Part of a small language model's weights.
Size: 8 layers, width 256, MLP 1280 GELU, vocabulary 2765, 8.22M parameters.
Architecture: LayerNorm before each block, learned positions, tied embeddings.
Training: a variant of SOAP for these matrices, 445M tokens, 3394 steps.
Each number is 500 + 25 x the weight over its row's rms, rounded and kept within 0 to 999. Layers, rows and columns count from 0. Numbers have three digits each. The size before them is the row's rms in percent of the matrix's.

# layer 3 MLP down (transposed), 1280x256, rms 0.0514, rows 1198-1252, columns 128-255
118:551546535503545500482500516501522483486489520511486482498501498483539496501467489521442477482490542560506511520486513462488523513517451498496505508513486495519495490481558505476496527465506499486501481509484483480467481460483511478456503513457511512497514537435490511495535509485485491505515500480492494491496488508479503487513524494512448495551485575483467473487497515524514472495472
107:448480487498498480524464537509495521496471516475493500530530505566512510507497495469510533506547460554482553504511505485506498532525510527494493470508479507504496476506467497478513504567473486555478461510487519476461523500486497478467498487523527440487477537470501532530507528482498511536519514535536481523516468541501529509506450497543516475529478561521514472492507472508540519504496
089:479505490475490490545497544526510534485506506515503529523501510503477475482519489477498507485502524469527509548479495512526484500544541486513507481497503546528527476501524450460503487475511502496488457498535481471499522461506486480484542510471529505499500446446480550485478477513482461499509525532522493506521547516487519514484499519502518433486519554534497515474479486528480496562495
104:510519438476516475466492508490527498517537502500489486505494527530502476514521506496474537505479494451525500530496504510571527499475492524496528512511497481489506504515433523484542520536522464485478482497476459536445495488497499539497467484514506490496473518451527470513523500483522473497488528483523535492439514446503509515502521506535497499502508502500538506541485512479520528550502
097:531497527525509485515485467521506530507509513449474496530496526500553496498536477487509494473483464448457492446495485505492434511510536493505456503485542509517515522512503498530510500486489492528521538511460510501502487466487494519504536480531481499492457518516498486524504513481454508517469513516476469490510471447490529493478528479487505528465491486509504522450494460530511513486505
100:442488458492531497478478492532491492544484468534460504505474502496502455514512483518477491528521512489481455491491452496468521519521501479493516523516489511488486520473515512472564514542523460522512524475506526505503465512513449540500531485511506496530491497542498529469490511537464524517519499472520493476509488505476503509535477476504465493518512499482536518494526477456494497490519
104:474485447516479507513475522520510484539518509523485477507491511473541560536476531459526533471480521495447504528477525487497475490531530518490493504501518496492536487496503534535494497524570553510521461497463442502453517485510482549484493505455483461474532459530517497467528513491544543531493471489505507508503482519482507513462522493459501541455516510539457498461484483455490511536523
085:526508478494511484502473569500512446496527503534470493484554545506541483504468519460487491493497510488509495496514483447523530542491527499483513426513497532516494554497534512484495498511468491518523528486547530490482506515495558502498477498494533481531535493524484524475510451545510517514469513500514469496474489519464499504539537502511497502511516491537500485515498528527512523503519
107:490465527500491514485494524498529485502560493503519459505474494499505509482515510481507536530505495492512515511494499506528518486472528563530515508471491456488526453523501505517538512490467533469501541469504449521447526502488494505515461516465452513455443498477533480516506489485476491523514493525501540510461537448494518511480473527530529490533489538481486535496506523503492495437519
096:508535534535452487513518462503475530478491483512494488510467463488532497463531564470463474490498510480523507551507485470505503461524525478518491520447484526481512455446504518496483485494480476516518500516476481485517439489494439482511540531486523505508504499543496505523517498514540501499479498500519485500452503525559494465498508504510507505517507499481519526496510500527494507456514
093:474499473480491490513545537478503521473476501501487538524511501482507522508503442498530502533486497475522510483497459520506468510546544497525494513419493452504520495495521451489502546518479541478491474537467523492439482549462559476471477470504543512500514501476472521538493526531487492493462514535497508493459485510536549467462478518490492539495531516489518487476510525497501500505495
102:480495536533490475501500496558486503491514488516513504467467477504508527521463498542456479524513478540522495502502474467461540514470502504491508487502514499493507518512540475444504479482505518489465520501526493502553534506454526495499474505542523463484477464472495472541503540486495488491509507546481488471518480497517535476490470452488499475524513497483479530498511479475481496543515
099:540496486453494506519526530459504517536510512538508522483491501484474497530516515487509493512519501568476512507539477554451479485492510478500463501510507521477500537487507521483506490499486479481529537489507489501516474460483482510532520552493479522527470525464496506473508516501524459541469492498526495519533540499452495526476527546479461501521513458515506451525494513547498550475537
100:504487530507517505462475515530523476486546508492458486508441513534497482492569539471525515496519506482494483468498445508434444511505490516525516506505482443483510518497539505510496485519474490476499496507513544517487486523447525533491475464485494510532571533525522496453510509502567532507506448474505489525499489491522489506517501496496544493462487455506515481476512480503505487524498
094:501513489517496509482446469497506526521502543477503491524471515486503478506526502502482504507492500492476481513493507448502489484471514501500496553456523535508478479513473511495460499485492438547508546479486554509476491488484499478489466523481507489492466463487506478527497481484491517484523531486522491488581485454495524502533488480508447490497506502500511491483497562509527518539521
102:488538471546465501516498504474494496514500546489480431492454490485486498525453497455487512491510515488516534494516464505519496480494511500530494481479470506507487495517528491499476542489513513488522539511514482511510511516513494512495450516485517494501525528518464487535511523484512521495492502495500491531528519506465506488458458512475520472516516521495497528531482486509488468496561
107:535514473473505532564481479470559458486473502524500523487541477505512495488479519470465438528500482503538527537516520495514526489514484466537510488513544483522526532487519497482524527529554531483516464513503513532470498507514490517453494504516521485455526490507544502512499477502480453495501480459501485482499500494517519490539491460527502483539548434527491500480477481519477536506522
097:462484476453503481493458497519525483484483495515503487447545531485478493490491488507499529515476489465507494523510507526521505535520506493466501504532557474520510445516505499532465479496492486475509495533497487515433513485544483475439554507479503496494490500497462515516532510487539481486507492492515495513472528531514473455448474487531523496470475485557489473522486496456502499481501
103:469504511484530527484529477463549522462514475497525520457504507507462451480531515480470480513484517518524472487485440537492495500502527460475494500503508520500483484458474524481498495466512478488495500510493508524494530490498512497506511492534422452522449482485504419488492469475498490505468514512509520485523522492529498515485474551490521523501581540546510517489456496479496490479545
091:503547495504495543512498427532529523496467497518488527528517489463450496498495481518517535508499485534484514480530525459531511498487535483546499498538520443510506467520518543510537478438530489514517484492533513502526500478436517478499445507469503496508515522493494500501472546487497467516520499519527489538516515491499476518491503516494468491462494517468480547480522475488477431522531
100:525476511534496523540531492472489484493486449519491493517485536522486496487502498480514549497503491515523540459516486493486510492470464477512521517483474504486488525487502494503531518513475569487469492485502476519531550517489474525476571538503492456465497525467494484513505476498475503508527516494517498488533505490477481517446469496532503481462475465499541486509536501486507500517493
097:531483527524545527517496506488516516498519461492485505486564501475523493505479467471534523505484490540486517531470497512514485482457489512522538477489461522521537530525539505477509454468490530543446558504506500546497461540530497496511504514491503487523484511532498491471467453507515456542499495450541465521508518487502470493491495504511545506500518455473458509522494478509523521554494
107:505473499523469471533528506496553458473469475525531509465521469524484483499465556492535524475474512507494516494459470467493523521492482512505541493535527515524502468513518568495493538482500490532529514465528536474495463484468509495467489461494501564505528538458448502504512532496503513483500523501510513521493463502528524479485493523502483518489487482485548485513495528491497493465472
099:495434490458496502501505486475461532483529495515474479519518499514463520504475497495500474530514455519479558502520482465513497559508512542529539495532459492482506505503476479445512500484494501496470477509532470473532543501489502510494507477501502477487506531470522477500457487481551473503523481461524494496483509512518489513532481504517524509519492473492496492484539503485499479486520
092:488473529503486507516546516477510516524484502474507523491480538463531482527479502503534478470504491524544522489460485518491543496501505557545516560491466497528487489525497509495551501473505458527525498536464515523477482531482525500496476472480520490568441492431508533513460496502522436494499529528480478528496513524499497486503521491519506485517507483487543477473475504485500470491467
096:481455518489520505500510458469456528445495536475480500466487523492514470510487504485477501500552538498505502504485529545495496510524502471491481494483507503546543517473536465550468513521532498476500499499505483487507467487516527502539513519453521499514530456473532509483499503489503468516481537497471509513500472537506431536498525528539564460469502523548488462488512493505526516474512
098:467523447521526502502486543544509493482526493504476507510505522503519485504485516467497496502515487483474512493455491487440510491518534537528498509501509512445501486489494482511506544551482461510505502501535519477512506464504496509495510474481535474513471523517529539460502533526568523482500465462513498487517493454510506458502471493532444521480485482516504483504516496523510512505472
098:466516494525501463506491485508458507552493496524549489511504530499518510494493499514500476492439480503507519491512521457556490507491525474494486512526489504500502496472528479495486505495542534488498475530513480499506475457525512498499493488448489501498509495510521525502513498491562507479493516482475521509545502546503494489490474506481530500496453495504530512550498477509479545475543
102:510544503543486518526471541506461484505531535494486513503512496495535526482485492486499536528503481499493487538487511538515512504493509471481484483499497521488464494482473496476488522514512496541494498460499493513497505495491482526496545486461488540459523505505472491507525521459463427483499458453496499494533476467502486499510480492494499488469518462497503488492454492545460463559490
102:483478521527517522450522509463560528481485543532530521528512511507492504503481464482500495506486499499529499521481457529490477501513481483559536538466493504557482463495499484495465528494485497481472475523516490506461523479508488487519474526468504478536483537470487503510534529522491491491484470516485507495508532464506494493528504541486487471461500492491507467485476520508558507507503
096:521509526531485490498467485491504480481505464476541488546470510479522454441474531474516479491523532462476489548530469550478511495473542518477556483554506509532501509508502483475515498496468505517477525532460528479512468496509500495499510525515472497499522546490499501500498518495490463493506515503508464511508527497490457506493477479530480502489526499495485470462552509460505496459443
107:452500555467496484510515488479490510523460519504456463505526477496518522520460444531501494450496489513498525471533497502516505549514499485501448502523491511474510501545506520505546508493470474533469529509524457491516487511481482529521448535511487483503505537499500518475569503526495504488454487552501509487494501455512499541501514489462508478499475481489488552508508497511519454526520
106:510478491460492538484506478500476460524482488494476513481485475507570469487515526471502540482489481498471462493525536555503520492506477498524503532557481552474479507538479493514526524498524499510513502524447473513522483530497480584487479511504491497491513524509492506529497504497506503484497482476481484518554493524471509431526505495514467512488506465475520473530465480510513532512457
083:550520495484505495482488498525510514461549498484441518543537500506482488499525463480528460514527477483467488512482465504506498465538515456486456478536483514530496495486461479505489550498476477478508518494509530489468521473492482520542500500484497455480507480506496476496475478518524513500470536502521514470532471496498487469495526497505545518551509509509505469513493532550493488520515
106:500462484553522528492494480487496502489466507524490498521524490529497492499501546505521473499502507513491526474513501505484554533505418518473494503457521497493499511557505511529465474520517513469510536475466448477464524504470507540517476471504523509456458493492505506468482466484530562557480525486494556524568523482535488504507530507535459504521480490554525475496515523500491467500484
093:504478462495529477447509469533510484472488528468542475485475456513500545497533487452492520473508543475482483488542471527536495463510488455486483527493445472516514490519514520523488514489497518498508504477469471464539495451484516494502471515501481541517496448551455513485489520484495517490507493492490473461519475472495508552499483516525509504499536505504541555443507507517513467511493
099:516525544511467572532509560442483485484519501475498490521514440506508517494506491481524472507525514538488521445520501502486480524519534445520509493522501505502489505483536562493491482502474504493455497510520516521507508510483492508524560506496507497491482494448520472545487512486496505490509484542513533534522489540500491476524521492484480505499507509456485455493509494498503457465523
090:501476518505470488514490520523508477515539510483519507486472474527470514551494452457472487479439518484494511490491481463506472531502521438490511483481463469490537490473529507449443494483530491503493490486473561485518522503460489495465490512471489502496502475508497539539483495521502506525522503491524511463504464525477514543500484535474526488524515473497476521540464493486487503518520
098:490529526543522526499509535501515514481461515504469515461536471506516470432495503462514457491530487529516491483517549474486531508451481502504539482539544494523491484499506549528498465490475490470460508481470496475506492470491509481495548470498465534480506492487495519507471522488505521504500500529438489480517495525557492499496472452541505541470498464512500510541506485529496485516527
097:480534478520459502454491508525502493496561508565512502479438536526489555492485536495555499504436547513548526496454486540529503474511512501458531446547474499516487483552472483535485504520487494510543532540489498531527469448551483492514495526531528468492501493530506529482511471478489482514492466525503470522488521512521490491511514499531501475496502500502524485470461504543515539472521
103:519536535462507484505507494531490505551492495507497474516507446484501494520555493494521478459558504475497477502511541500405498492536480489478489518504524494490535500514488489521529463479559517450464475504540519503529490500490473490470476510506518466513498503471533482462522507505506507512426486501466491541539508463509513485486491502477486546505500531472469524495505515473440492471538
105:489480470463507499473475502517509507574551475522520479513461479514502535546460491456515490459466452502520479501494508518481492501510490527517450525514500511442541462525475458499527519513489457517514560500503494477520509484475522441458484505506527503466508520495508516493460504495475480514501478477471493475531526512535529518515496500504506498518444501486488516490524455511513508524487
098:490481483495465542502471526543499513486549496515510472466434524539470530532528503461471568501484473527493488483521491512505492449488475492492484475509466477545479502472480488443504499511479506511509482505509498487487536497463503488531500483505480460436471521493480537492503529454530490522486533496496497491515455488503482485503453466499516482469536486502525501497487511470504510444515
095:480534503523466487492495466503489510517464478531483542482483459448492521518536519426464492517486491518490488493481498546486492477499523477504514474523473476507492519480486511499446512511517532463520522472483480497483507444476541481481517516483466494527548491506505491498521488537531463507463501493533501485544506480501532479515531503526492502530497558504456491494496483501505494490517
105:507464520524511485530524516466505496488534495489495491558535535489482524461465523493496478479483454497536464495512485481508489506490485526471500500503486473506503467518471506436526506520535502495501483512487478531468477483528514520473480526522523486495529503492499499491489478546521532496479549474501475486480482506481518519461516548492506521507506493492530474548499454508507473474525
101:499490513509497496492492517509475504485464549459517481485509467496473521544518518506514553499487544503510498475462490509445458562469501545498487459489495473485476546486490532503501484474518487480519566526500498525539518515500502517507545484476515454508475515474448499544482507481514470486512471455486499515482499514509496480483538537545479516503501466499496528481492489494456542472533
103:493446573510520544546480511515477503514519504499482492507451492519501567489485560489522514517495484451471520498449499516485508478515481521485515474502532479443498537494500497517491533505506532461477511468492460498508467477481438463475515533518501503484513486474503503522509537526449467462543487500489473515484495496512491534523513503476494490486530524513516538475555482509496511544479
081:495499450481474542529488539515461491496517530494495505503550481485501497444470484504496525510492488468511507481499492475487483492522493498531489503499505483473544486512493509489500477502486514505476540502503520505515455533461480518481493530528500458521478475492492510478496474539528524498485440541528505490454486483490506500464482530505516512505499551491510519510504527495476497480483
107:492472560496498529497465491494462503506487468501452503517562558501491481488554495498494523487462514513477524548498505467502486484511489485492545486548510489553500432474522488483543493531514544555431492519546432498506484502494485482493491486488493509500504551525520537492504498466502491508489495467489507516490489505570527518535466503478529519470480468484475482518453516501539520528469
099:516473482516520489465522516485475493501491493530479499539471479490446485499517509498493490486475468511540503488490535477463525513545565497486468494526458499497547513523538509482532549516535506471514490471562535507503525472499503483512508553478498526455508512497493497495521475513489475537514497519502505527493538523500491520513489508517514465519481491474487506496531479479492465496470
099:503495508517525508507516482478506500500497468482495522529433531544475547485498487516488507542466489466497516511530478491500445476526473490506512442501543520499535513511521505501520485495504516498523506555499528518522481555514472477517473523479483521521494498511531468478486489546505481520502455505521558463455518493549490477502470474524494490486527457489548483469557482477525502482470
105:530517464529478519519508475512458499515487485505498479496522484471555472531466509495508516488491456461533467477507505513483490523498508497487496541454501492545512502465450534527537482501465500473495519527519534485501507497453523540470530456492471517517509536519453487550512465506455546482461482457478505516505527520465514502539485508541486513508438511526521533517489507478510465489533
101:461534503527536490486517515543530552526491552462479478475505503461520506509497493512514452462500497493493463496515473460488552514509457470510518464491495498496482520519475471513525466494482500501554539513481487517463498484523493517445496491527500484511446544520505507465527475475495552505563472458488498496512493502480511519488504536501477549522432500473479471477497516514503509498453
093:580475531503548493484507521491511483442502487514508449480489488549506495443469487492506500495479469493511491487498479497540538486495516515509515476525539474491499454539514490514459463473492505472469521540517535472558497479525502478498511528537510496493471478462481525456495521512483513482512513484515525465530501513518528501523476530555548476459475515514509484522513529485513484523497
103:479524482464496512522484481494462513519489542499497500490503517506548495505499469502493504495478487512509514494508530515457481522533436503522553494474509550540509497500476485514497526473509531466484532482428499491491496470522534502491481552516501486464508513477525507503487525542471544490541539492510481495482479531449431495481470501557465485470479552506505474526497500517532524521495
# layer 3 MLP up, 1280x256, rms 0.0514, rows 1199-1252, columns 128-255
105:470473520458551521530517492499522502504522481500509491481516502517541538464472501520444484488478589478511510488454467541503485478517488475500519497490526508488499560503473532556498482477527476463489489484503452542519513482525498510513493529497480513509495527525506465486460493448528515471491533480461481483517495514491538512508499496489454491481470447499492530472484521487549452521491
089:470572509527521496528503463453519497512510469462491497485505485527512498477511508517476460531472490457486524514502491488492505494478519491493510501516440525449465497473439516465473502474463501488492543476450537539540525503500476486514500531502487465509486515474501460528474481510476499530507460492458489506515496479499505493512514544494499503502527460448492507514506502483484469468483
100:484491527452490507537475525506455498500502518488532481523486479470500514521468487493507477472505539516506489465506474474460441428548501498499492530493512498507497506518520545514514522469522526514509472503515524481512495493455509485516507541487509496523521457547518515443485483503516506525506533515465493475512499515508473496530537495476511501519531481496506476532484461542521486508493
095:466493447495505491473519512466479509541470495530480506502448485495447484482531499533512494476519499514509469504482525500495502493489492489518502489560482512521476423496482511460524483445444490478474496518558463507524495508477534494466483479477504500479546492468532494513475528513524527499495512512533497460492498494473448476477529525518515525500460526493486497496484499487493478532430
104:480492570533534516487477448515482487498477511519542529480456477468462509472460511490537485465486463497492530513496448484494525508528487524493474478570497492504522500517537478519471516493498504497503544512499507478549522499508517562467507550493468495497438511480436520515486511506522497544518485515490451504542549488485516496534510519539515499489496452488470517530466509515477482475499
104:506466487492458467481522505499488504479501505470497531440501506550471448539508481493468473495500460468554483537493491486514510472517513473516495479492469476513510483522532494537503507508449517466537509522500488526492487528475481509518472510494500495476445506485480509503463467536522485521517471490471479479480517475498500506506543503535552513493473519482493511518501533482467490509500
088:485478484548523486469494484501498513502516489496493498528497490544488484569504500534486507488486492496520516449470548498546510459463478501506487508482508461502476500501458503532496454547532491515491485453490472495530511485514518528477497515491509530492512501544497485491519520485513462501480482485495516526510470460548518525468472511491518444512462488481482502476503487486475501522467
108:522538526499494508523487528470483542499511517537440542502519486533516477524476491478451480502526464523497546488471496515505476486526435464509518515522474507550524501549525525509497508513465493484543505485491498490486529481523468535529474505475515472485465525485543509505493502457480490547522540502521498480507534504512477514492488497494505513515521507525511479473517485495506485520496
095:519489496456506502528538547513492498574496538492463479503544553491501478486513480473492481504502488523490540484459510503550493504504482470492501527508566502506517478524489447457522531533480509466493493525500534515525501533487531500519501458533479510533460503509539471474490552484504491516474491444525470502502554487462486458481522517544504492487521524534500502491499473528533523519519
097:503529549486511516463527502534529568516477503453494506515460524494502541519533512515509469484487520501533536486541463514521514477515522538503478508452518509479500514524465538507523507491520465546489550518495522513530494450516479542482463498489494565509469489539497474487471528504542514496519457507523524464509483464511486520502515487491538495484501438539466500503495547522505504518484
103:486493498492551486498498489458537499473466491542489488449486521446481502498512466472501488491529564428484537522499518454498503530501512533512501543468487497475514536485491495511512512529484498467514488491486480483459507507555472498505496516480450500475489536561509551505541496517499486487500474488501468515470496542453498500478454536515520491512504545500530504483495504510490494511488
110:499508526523483502517508502509507485486506483518501513480494488545508474512493441535485549510486495521503495476543485508526534478519493471568511471464505476466493493532532508451501524514503494521474462520482487520546482511501469500521468477503494495531514474557571500503524519492522546498464491490479491477482483507480503509464485473435540519526484478518483526511518466530522522508478
105:533518459521521487520465483481485492538493495511527515466526472476470518480496471491544490544499539479516484498476499525533533471527484503489523524508502494491498539510495515499504535530508496550487513514522477506533465493479498475478456490500482492451475529465524498556463521496463516459521496541523498489523493493510456500502488512516465509527481542484531472509497522517440493480497
097:490495515541472518511532462489488519451504473498472485498514445497539523553490439485521509491521562520455504496505472482496465489478504471516463529502501542510516461479457517450560511500477485478508483499516483477481493487504528484516510487517504511478523495556516498522472496476468474523546473492499521477482518457496444509485546511505500512520520470490470508508464477501496465557514
104:457487512498521552449483511490506514508515488517516544547495551483505505486532502528471513509490475515484493469448492524535473503505476496515480496480506524515476460506496499476504501473535498491494503476456527513532519501531531515479488490541494470464511451489474526436493490491481478508526505514505491470500522545466476521527484520502478507501505497514524477460549467534510463512479
111:521499508503548453508494490508503536520506503466514476488484485512493504523513533467531482495527555490463498524507482489521502506511553504494506518491453505500504510496510511465512477538479477486488503557476554541521467503478515502450530509491489523463497459535520504497508512493541493549505489491443462469539464528492483507531514496514518486503496503525490488457503548524460517493518
090:503551507546527481504528526497513553494489517475531512467466475510493494510548507519462478461507510493488501511495522523483514479509492538511533477526511540474507508472535502502538509524520515530514498559492473447573497489501502480527492475470451471548468472493519507498487477478513537498517496468499513443500523456499453498541473464455503497518477507522475497496523473469468506512456
102:530485477535506478524511500485472496532486513494561494496545509456516479501498484497515468539487527527514487503530490531494468548492512496500457510466493494475507487487477467506473460432503486505508407514509531490524490557498512487511501492541530524488486478506493530485469484489512549460518501536516481519517535507492515514495494549510497518512445506449484504530494518497496477491512
096:481430491491523483501480564482531485512508518468540543515491522539489468489517532493442493518527494454505514524527428482503520471498490494476519505498485523487436485467524490478460509506485503522476518526499493512507466515502493485480509512504491520474523490515506438505485541515487553458490477536510455481466512521512530476503538473535487526493529500529480507487489524502497540510472
100:524471478504472551506486511510521547524495484513439520475525493455499500503520480532511514506498487457452470504489517510502515500542492489492506478526464543523526489527487443550489484461532516479528485539530527474469525512535490512509457505518500545538501540561507495474521515485525486541478518528520484513502521463448520518455530501509479489506489484524491557482496490479520458469481
096:517514495478496521452513501474506500554501482484526476512490518477466523552491478447446469524510522510523491482540489484496453473501501493525480472533525485486469530484482519525541522531494489446486521530496535507460505458483514482504515515489493527514478486506541475468449535464496470514488524540427482497503486495510480496496479495506525552501494504533472491542499541494530473475484
105:540480462498497489540523517486504502485510554481564531516500518501523491525493504497533478523489507493522546497525490518492502485463506452532500477476488486479492551507489508529476509510501486480523515521466556487507513518465494542490506495469541529502501511562525517539500513490538499500516535503518447486533492558485485462487498528498505519502490478487441515527457496514523508486474
095:532570529507550522475485532499513521489491513512474510486508525487521482487481509506504501458481514532558475492523515510480454444516455483506498495507478483502530503554495490504517497484530474481495507511456523491446510461485515505479471499516499522504506492470500511523451464475452503488520550516509487473526514490496461484496485503513478542511485494507532492490480531483528505514457
090:505489506485541478482426501499531513495514499476498464470514536527490531533498502499441510455499522469487507461461512558478502524495493420518494486502472471499482506490493513479474490504529551511486514489521528506536499505525453500523525471515438518503520482553467482492499490445502540522529465492500503440506524510474494494536489526553473493523510523475491486534521545460512506525499
100:555481477491497489503493484508498560523509480570492536486483484467503496483449492502464510459481489512485527484508509474515503459494505475513526459533506460511518463502463481485521483514510507460508468527526531491488488510509473451516464478543509470516445490548498473542459551483552544544508468518481508454527476521484482502540508488527489470496489467455527503529509538470536492522489
094:534484528507515493518511458476491524496497508479507486523454526542526506514483463490515485495492515522477480456519485494500486439523479513521497450545492520509490515518482518523534503479509506526495494497470481572512455537505477504493545543450493507461510509514508490493468492569471470499450514527492523499472517518478503495458482494484544486533491518524478463513483505514522526505529
089:511534523529482547504499483468507512485487495524464550521471484470536483470510553533495498479486509509503502486497513527491477512517484497488465505486467499467483499487465514479515486535498533512537548497486502475468520539487497508475490470483505458489477503485500503527466478563499488494506481526535509528481503479515516513493542533468498510530464529501495510463522489514523529535513
108:517484484451546474468509494455537525524473481479501512505470535526486502496496514480508497464511507502522510532537460515564522506510450494544462516517495493459519475508502528482475476482447531511459533475482511524507513499509471496462492465508506497518471529477540520482502506562535487507505577492494489419457531449487508526494522484511484499502488504465479476476498488519553552527513
095:511500471472465488520472533481485559499509503486479511527504501514476486505508494543453497459469523492490515526539521463493531496532535498488510518520461470468488503521508509495503499512570528505455530515521539483469478531473542468478518487506499522496495470493509501490500473493525536514512541510487494509515515472519501502463511501510544465527464518544536509524473496508477479519525
105:496476475494515524507490525547460460486518490562501539504424471506481555537537531503531488553522538516468514533498503541529521478497529459456488468433476546465503477491496505517511471499509480505545466528499527493462527487474531504516423502510489532517477463515488481494465501480543502529473524490507489481498490473464475490504504520496490508498520519511517501535444462535515470505493
107:530484483521488527517489500509487500499494533484507488509481478524513473522502512467501517482465468489498500528538500488497445501495486518519474439452485511515495546491485485539476519484472548456518487497485479536501499547524510488566569497450499551533513512500477531484477518521481490534529520512480459488485554481449497470508548525561453510484512514495484467468482491505473545513477
107:459541499495481510470500533496515495486501535520459479531461539489476494514483502501455519490472535499524529508478498468539453509473473533488470529496535466529493522496541464485489511458492526495530533520473460481494528521577519510487478523500493536506490491512495514461478501508496499512507484486504522514461534473453496478489472517477505500538524487516525521479510494471535504513463
091:498509546525516521484519502502507461511470534514500509438444490458519518520502510514518538497472525517533529496538505508527529538473456553504532531477544497468507519470529485499504464466527492505505492528458525498520533506505487474484539492482541501514510462503515492509539491525483537531505463511450494517499493504508483545494493507530445445546476516503520525499480510466543494526474
106:516577533521503481478499506491504466505494507511494517486508511445463509520482478496465484549529519502515491515496483501483505469508474549489515489483524493481510500460559479508510459497472477533467496506472492492463517488488484523512496515487521484494517497496454471566518497503497524501507474480542460503480478478493506520458531505507535489512491481493526492502542486516564505497487
099:491560488498458521502493521486528489541444502491532489491460458507489472483496512487493540498529446547496526495468510427519493513490514505521513485449506539502492474486505495495531474477505459515525491514522495559483464489519477439473540511484492480488494503519476496520471522530533446469534523550482528527510488540480509469503492493502473477505496484482514526532508497519460483480508
100:495509477465501490451494493524543536481542490540496510510484530546482503474497457488507478501492483494527524457551470439511516485512467497486516491483511493462511485477508517517453524497549465479466511505493502501472518539521489522515454494500493490441470512536492486506503551471501496471519519514506508486506535516477511495459520492508508525507507523500500512527464502523462523469511
091:538501516515550503461468472473479536499528498488496507499502491507483514488461507493502522489556444523487502489538486498523536516480494518506519520507461496517442480491489476514513501489502496496486497488521481472496469482515541498532492512478463517531512546503517465502476498477443488453547460469509486467489560530513477518501487497501513484510488522494552491517548512484529546493493
097:485498526504511494494473510454488513472512506451503451532493479458493482504480520528506471518463487481529463501519502533514490509508461487516500462467462502486508456506491492585494509494458470507514534498514504502524502497502461484475473512531460510532494498463522494488535516524502493491515471487551533474484481534470484492464498515472504525524532469504498501462515509494537507498465
101:500516437473478468481489497487507497471486500489514501507537522451499483494486509486465494495521472546479506524509511539493501507529494479503445566450507529534520511496480510506515522497487551481461474523523486478481506541430500522473489489479486519479485489502456473489484495498481518498556522545541480525490517477490508500489507531495528545512504487505482499488461489505520562484504
097:496482481521504451538510515478515486499508529526526518472470446536502487503474514484486504587497521494546519511512521493548473474517508503531518507458482508478504501535489506523459496472472525465478500532494467499479511508495453482489494477499481529556467482563484538471454512533483484516499490468539519489470531492503531491497505496503529471536487492496566515452479457530544489533483
105:516464520535509495545492444449460519516449516511485544500518461454510480473468523491467472514520521491498473515495514529463489529503478484524498514494523544495478489469470522472501506569490504500502480467483477499487482507495522468521501476529517480533551520473518466514529508494504457507517523505480494511452547502506525478514426542514454499529511493536496487513520502482491493497518
105:498530515471544523494514482480488499489503487471474503499513501506555494501503478475498495499517451539508517529515562478530488524552505493531519493490507489480486535513468503531488541492478457492511504514492458485503463440518496503527490470483488478522513482483513501491481497494456501486492490517520476494564459500486519493487536537525506477542507511509525483487480506572530498584513
094:489481499481518470481488500517556494478519498467502478573514509521507438457461528531535497462515448490533504484494508472515512511487513468461469477485532548483499551480542504467509488479482539500507519517506523521491512538555486510492527496537508481500521532487460503528476485460505476494564534500519495504494492503471463483464504502493515506495525426538523518495505510495479515512493
101:485525514427487489538498503506524492501504473500482514522516492523527481490477537503477510493508499542505516479528474500515506474554467496502496528500496509500512510511459541506468505533541448480489478496505508511460513482472472486484550487480505440467447540516526506437478493498532560533517480484533477504530507490513490528550474516551553539514479506487467532496508502481512461501484
094:492470481495482499532521491512528496526499479492514523529532525491543518546473518499474460549450517516506519552477524499546514468524571491475526521483508525540515490533496463501535491516523510482519524448501496496524500464513518437513499516458477480525519497481490462519543487479513463507515518505467500484504520478507498543539515510516475502475494510535494515497534482500470485509489
103:511503507486523478470483491457527500497500504469544513494495504484457495493533508523517486483522496549510522476530499547492485503490504521505506501505471482534467457494484469480533494481489455531477500506499488531474519519456544519479506506496522514469505528511513467513487503461498492490471491546497473491543443511475513409470547541539514477499481470542437482516504531525519520480498
093:472507519515515481516506455496503510496484463526517531519457534523490485510534513487486511453513511487531497519492488526482489483494518496479527513507504511520468489506508488533521533546518454521517506477503518515490542505508502480485530486476492515497502527498499513527498506455492484488507527493512512551528491506523499499534492505504489465500522439513451485482502460497495493511510
102:523495492509495493493498489535461552480504473463509539468477477464491508493441501504495493496490542525489489510496459490496539539536497543492512497487469507487490505548462446478522489498469482501554457485482466506489511563538448478500486540497527531536470555487504520527469475509481501525492540519481485541509521498485488499510546531498496528550521484493522483515466501506478456522502
097:517510529493503527503466507542448513506499543493505499505510520473536501485540498492494455467558487521557506536506525533507505486492475540518494543487509528502511531474470468456442485516487434508482524526519488497474508511474524555492512517558497485479536520483495504500529474527493502521468520500474477517501515503432535501476506505500497512517494493507503496495527501473485491500431
101:499531518490476503487481518513504467496486519496480570514480489472514532495475505478474499512535528521513472511457521518496546497509496547481490556487482509543483543482524481438475452495489509504491534464493511525500541481511481478540483515477523469488507495475494435497475503499514489490461531519476477480524515456484510522490497509512461513538527499515487504456462515478494519535519
107:505499538455535476544485467478500497474487484496537519482454520545480538498516484543485500503491484536522526501477503449503488507503509511516493489496492496476542508492500467474489489500467475549512482503506518527496475508492558529509504480455492507475493548483514511419456466497495431522501523468507480509468518536514498466481474502534535492495480482492527497479483527529511467502517
098:494474503479476495514422516490456512489521470500516514486531505530514476491529504532504486523521462500532540480541467489518463476511513481533476542500532511471452454512524510520451511501512524499438458481481507509509502490498507484502481517490468471503545465515489461478495535535475513463468568519509508492514485471482539514540523519495483476506511484493556498504523521498464519549506
097:460495487505510492460532486498516486529503556500501517507527566424513466500480483504456479496514518496505496491455503509520477478565516503521492478523511502502533534494529484510486532485492510492497465500506461527496508498515505515520498509549512516499465495482530520491504518454504513469506512517510463454512511515480475491520539522514457532515516484543449489505435494538478506515507
101:532458467488500520486496452486528488469527489505455526466500522489515519483462546533495486507463538501496488481502515538534493518493467498521472506475534525498462503548500471489535552539490510514536497493476527507497460518493540490472498527516531497510516487537503522492492510483477492498508516494492462538499501488474490483521496532540472499453483536508502507517471515499519442517515